From a checkpoint of a small transformer trained on Wikipedia.
Size: 2 heads of 32, vocabulary 512, 0.653M parameters.
Training: a variant of SOAP for these matrices, 109M tokens.
Each number is 128 + 24 x the weight over its row's rms, rounded and kept within 0 to 255. Layers, rows and columns count from 0. Numbers have three digits each. The size before them is the row's rms in percent of the matrix's.

# layer 4 MLP down, 64x192, rms 0.415, rows 0-63, columns 128-191
100:154134095172125130159125140140142142147093112133131096112115087097136159130149148145133176125127131134117121162117143123121119172152124165167128104081108146112080134149105125125113092117122159
101:109181111081072146066133144170156142125101098144151129152125137110096134125102140116158124135146088115122096138145143099207129108138122152151126124104114124106089158174170171126123153133144140
098:158119116134163120148143145151152148119133137154118160131121142171104098115105144148105123130143161151169140142113105117136128094102120169153117165130148075117132112112165170115133113152133108
104:163137126093109158130098105129153125143126091144124123097132111134105120178115109139170125151133124108120103156137119110101100078133139119136129140105083124133153118188157177133097140119143162
095:140133116116128130169128130096129142117134096161121132191160157125088144134155150162142108123114130140160108156136136143102111122122112146122122128104114132120096126097159164135132173135118142
108:122143126121124174148173134110114102154096162127151109123149117155129096145107150137157190138116076128086118158132152122152140083164165136153140109112160117177139163112092088109131134103110133
102:120119148101139118094120098144131096146111090158105122127101105106120163147114134148099097142131157128111141120154141169128096135141104146170139106120181118114154161118142072150146129143136161
094:156156123138125143171134178136131087147101120150144112161120142128129120080166165132108147110155111118107121134101160133141079132116120129115084130148125101092118146109107115165103117124090134
101:107121142137123096150058128122126158092107121176122127099149116068144113150079101078093117159142144176181155125139161148073110149155120152133096128143138107100085110130146121100174146164112149
095:179123114112086140144131114107106103155122160105146104128132118136118106133146107146156113119121120154117109076141155117117125162126127087133127167124144061143158150130132123112132118135113150
107:156127139147137115155141111156134100116129124123132142121126055115132194136132093099140101132175152098160138115065110129149110096170149132157147114107129135179106115111114079120153125121120135
095:121129157121150135122137125153109176118135123089130118152129102146075181141145173123148149106159138143117148098084178138152114155127108104134157116138107132073163137171118135142116133137154103
106:159138108122126150117101110140142109135183113126097111152117107139150159146187139133169121099123105134109064088164080152157107131193150133139112140133114159141152087089152091093131085098149128
097:141119112123115146152181131151105133128150123132138121095111128105107129070111066120132112147093126161113136143134123126122133122173114153125135116157111111168122131102105137151168101075140115
100:148145126153128114124131148140149142099164146083076143168139084086138145127146158133119119111124157109117100101151124180129152114115169154133105103120140134179149156166148137124118108154116126
102:165139142152068108128095099168168152071130101132095084079157142132155126147121123122147117128131120177129171151137128134109119125129156111149116117153142107141129146130137140136166092107135110
097:112123153082128176130133090127177106149119147109150139143174158137129099086122148129141083185130124143089117135112125115104158115147187114113110146080139136126126111128118102139125137131165107
097:116133162120129144119130115122137114139081116154154101121137121125126129157170121092078135121174120152101168107149126123121092175145129099149094124129118131110097135171164102138136116071143132
100:147167149134148079087131092132125109164122115085129162171137152124122138180121123125107146113154139090076151153134126158112117118113099152149138151159151138148133116133125137059152138133124087
098:127161171104156106122142132142127138131089099137142118191140173145111132179145123129128130161110108124143128164120150128169114136130119138135118120126079140119117121109120129121144131174131180
099:113157112128108092110146146121148113149115108159098150138152166119122119119126111184146156141160122124125151153147113114113084087138122165107141119139141112107121154138139143105133147098112149
103:143115125105147060130113128133131132157145127121103164125094150129097130117118132122121149118138173098115121131099094124128087119129143160101175162155125138111130122176092153133148159151203144
099:125133143069126114133140133168105136132165139118131132094122120120177112120108119181132109100130106150161121108128145145095087092104120120115137135138147113112132152142139177145155138139144169
107:164125133128146135170129151128088107127117127114160124127135140148150131118153103098114146096170129133126060121149121088093123130092084124180154126111138128146135146110135094119143138138129126
102:113141102121126173092172147154127152122137134141096128102120126072101100125149122134165091084149134109151107138132123055097136162116126114123160125085111122171151142153157180101112138098136103
105:132111168121111138172133082091145136144141099108106127172125111145131155120124103112157114163106147090148131178149152116102145096105131154128160144091108135155154107106144136134153140105125127
092:096122123115147161156108148153119119128125151062152194132138130154173113151146138129122109113093098146064156095166120140119125129146109145093149126158136108106118172114113124150098079120110114
095:149132138089114145131108152135104141113167146122117113111117154120158131125145120109127137131142116060140138123122105108115147073138132132180147130098138088158153125124132111128131112129116131
102:135088157112104134168136114137148115133170144088137095082119134154110117137131098167089118090105112112127117104154168128090157145111093110138150119061148110115126125111108137133136121116126151
092:120141114143138169121139139105127173082146138127107137101142125119086131155156112131126079154103082142107103137141118159122085118143096134106127119093092128129110109124120114126089172127203141
101:114123145113164110130104103150137136114132135171128109118125126151111042120112129157116156119147133120123151092096127150092127194126091133096112111111139168087128204105166128128145097151130139
095:160107144112141170145144129144133099124147131133143117139167111125143106101103163154130085133134153133101128104126186121168137149144151170135114133145145140122152136165086133135112120148071156
101:145158099138146117128115109149152164087087103101151180125131186113112136147143168133144110164117113144130140134166106107098123153106178105121125135158137143154118163145132129151105114098150127
097:112119100124119106138099111171150158132099146151162126146099101122129095137143088166148125146109104129140161121161146154129143105126118133126120117177135153183130144156114104116171134103092093
104:092138126136172131084153150099114125150127124154115066087161112150139122147126099119162134101095117119142161130121115148156134147130154108127178140167103143161118141119136123136096127173151131
092:093157130148136113123137116140159115125131126119130146118080127180183165156154113158132138128112151140134145100087138125098126150155146115124134114147122120136122140139135133139117123136119140
092:159086136112083073126135174123144157176119092115145113101149127093108153126127140130072149157063150123131084109126121108127138122124161116156170124093121077127114121149120134140135144152112164
104:185126140166122130096157127108113134130132118119158146144119176188128095138122093160129152093108133132134063166137140116158134092096146099130111135098126150123095127136142163089117135136092128
094:152130107136149132152154137100152147105090149090099087117099088108129111114140151138111118181155127172118125100146117151113155143103072128102114121097160135087116167126122156103194143159118133
100:126150089090118100139112129184146102157102124102171126112108133104121125134109139125141102198119087127126127138121172170125130133121111135126161129137114154143156139126135122126132107124127089
092:136069127074138134102098078122109113114076156099124095160159089102153140107120100091143140147122128088108104110132094152156115143177123164130156138107159104097114120140155139154112100182155116
094:148112103133180127146139159146120191138116089130161150104152139111111152141120068140139111127146135097152183095132102110121120140125128138154152090058160136108133158131090109160108063121162130
101:135103144109051160085124148112106107102124088120097100121111123106113154122130122115094103138125043086129150133188120125143109169141128123084128135176092134106106105135153109145141135147133104
091:133140142158162118124129115114180128125128140120134141112122140120119141103138120123109125127145127179130121112137092157125127099123082153160091112158101151108175132118109154126126104139167119
105:118165168091111139129081112151101129137116127134105134132127173125088132132106154097116109085144127097139174145083142119155116142140149116158082105136133097135109133114139162149075123137158123
093:110156134097156148111118136163119139129118139115114125127087156104118111129107159115145115131132125114143145125164112096090130115072121116189169118104117109122117127116125131121171132138129090
101:116107099112138134169165134126131104079073096096169119105113132142158129107144094126161145091139140122191115157104115121144136126136157127112051137127107159112116089140104096149103148116122142
097:104136140135135118151151098133157099138106097106103157119075159119103145162098117137140127155131132131104101153131091132117145124124123143159111141116158132077128131127114150127152141137094136
106:093114113159053129155128108129107166129127169123142139139179158078177166064113116133120139103129131131099143142148144118123147143144120137111154140109100111145123151097134123159170149110162125
098:137113093144101149144134148140147169164137188155132113120151163143174130144133119090109142174160100155108129143156064128099112141127160126152139129132129133152128122158102153083102146129103195
108:103160153157119101123115126120123122133133128168084130099119116173091128151124130072109135106140134134150126168110137142120107166118148132099095175127081145107115106136133094123126108163100121
095:137147171140127139126147163128121124075109139122125130085107105109150164087162141144104077146155151161122176162116108132113168132104155144157129133112149164131133160170131113146127143115174134
099:144140124152159153113148119160132134171139129148140147120087091150116138106165148099117099189131133115132128114119157121154131129134107114124157143116101130150156140140139138108126099160121125
097:117146127125106113118142139138112114125139107085115150092090116108121126140174094097149133133126138148120123106177128166084147166112101111099142097157159156169143135102114119098125134118122121
101:123083134184089111124120133110124142140109121162120098129128155111135108147092100124089122099101165118135189143133142103145103121123154134151132100170129142107092061138111095104088107119096144
099:086125112128103102132108122182130121188109088132065135139122118144147108101119107119107143126160129127129159178133065118116128139096097131136168116148109154113112117116158097101090123100174122
118:114105138102143108114083152143138130138126115166121108128137098120109101106092111145158113137127146103148143151113122140119082146098151132132136149128128126111120154116111099182170101163131114
095:116140161147124124129133176142115098110111067155154085124102155178189144085101119133089137094084096124164152130121108104162093106122108085123159085092121166156135087134126107135135154114139143
109:134152108095126106145152171104181105139098132137099116162122154139089109121125136146100129165144135103130135099128111139157099113154070168133118161123143119112119137093160096152133159145148106
100:141090092117164124142128147127120070178096067132135141141146111138127169123142095113114137138128171131104124139146130100138082131115138136123101128104102152092144123097133136132119138123169072
099:095151117123123066145116158119157143139095097151109140146103118135118117095101186118126128138103128163138108149130124096151166113060111149101121131139127129182151129116110102096068109110109140
097:125121134114082089136123157166068136132155121104110143123132114103156107127150156106101119165107122104137102144109101122144152141124168111085139114128078137117156135158126111114121160154081049
114:121142175128119146134139129160094116116173136126121158099170117131140097119169151100153163140135157122130147127069147147123122135078130119117123139113107076130131096142116157119151091135151120
108:098118115148134123072123140171126143134153120090120159136126132130110115116143137167125114153160125149142144122129176146129105161068146114168136110139115098143148141131096146147141153142112098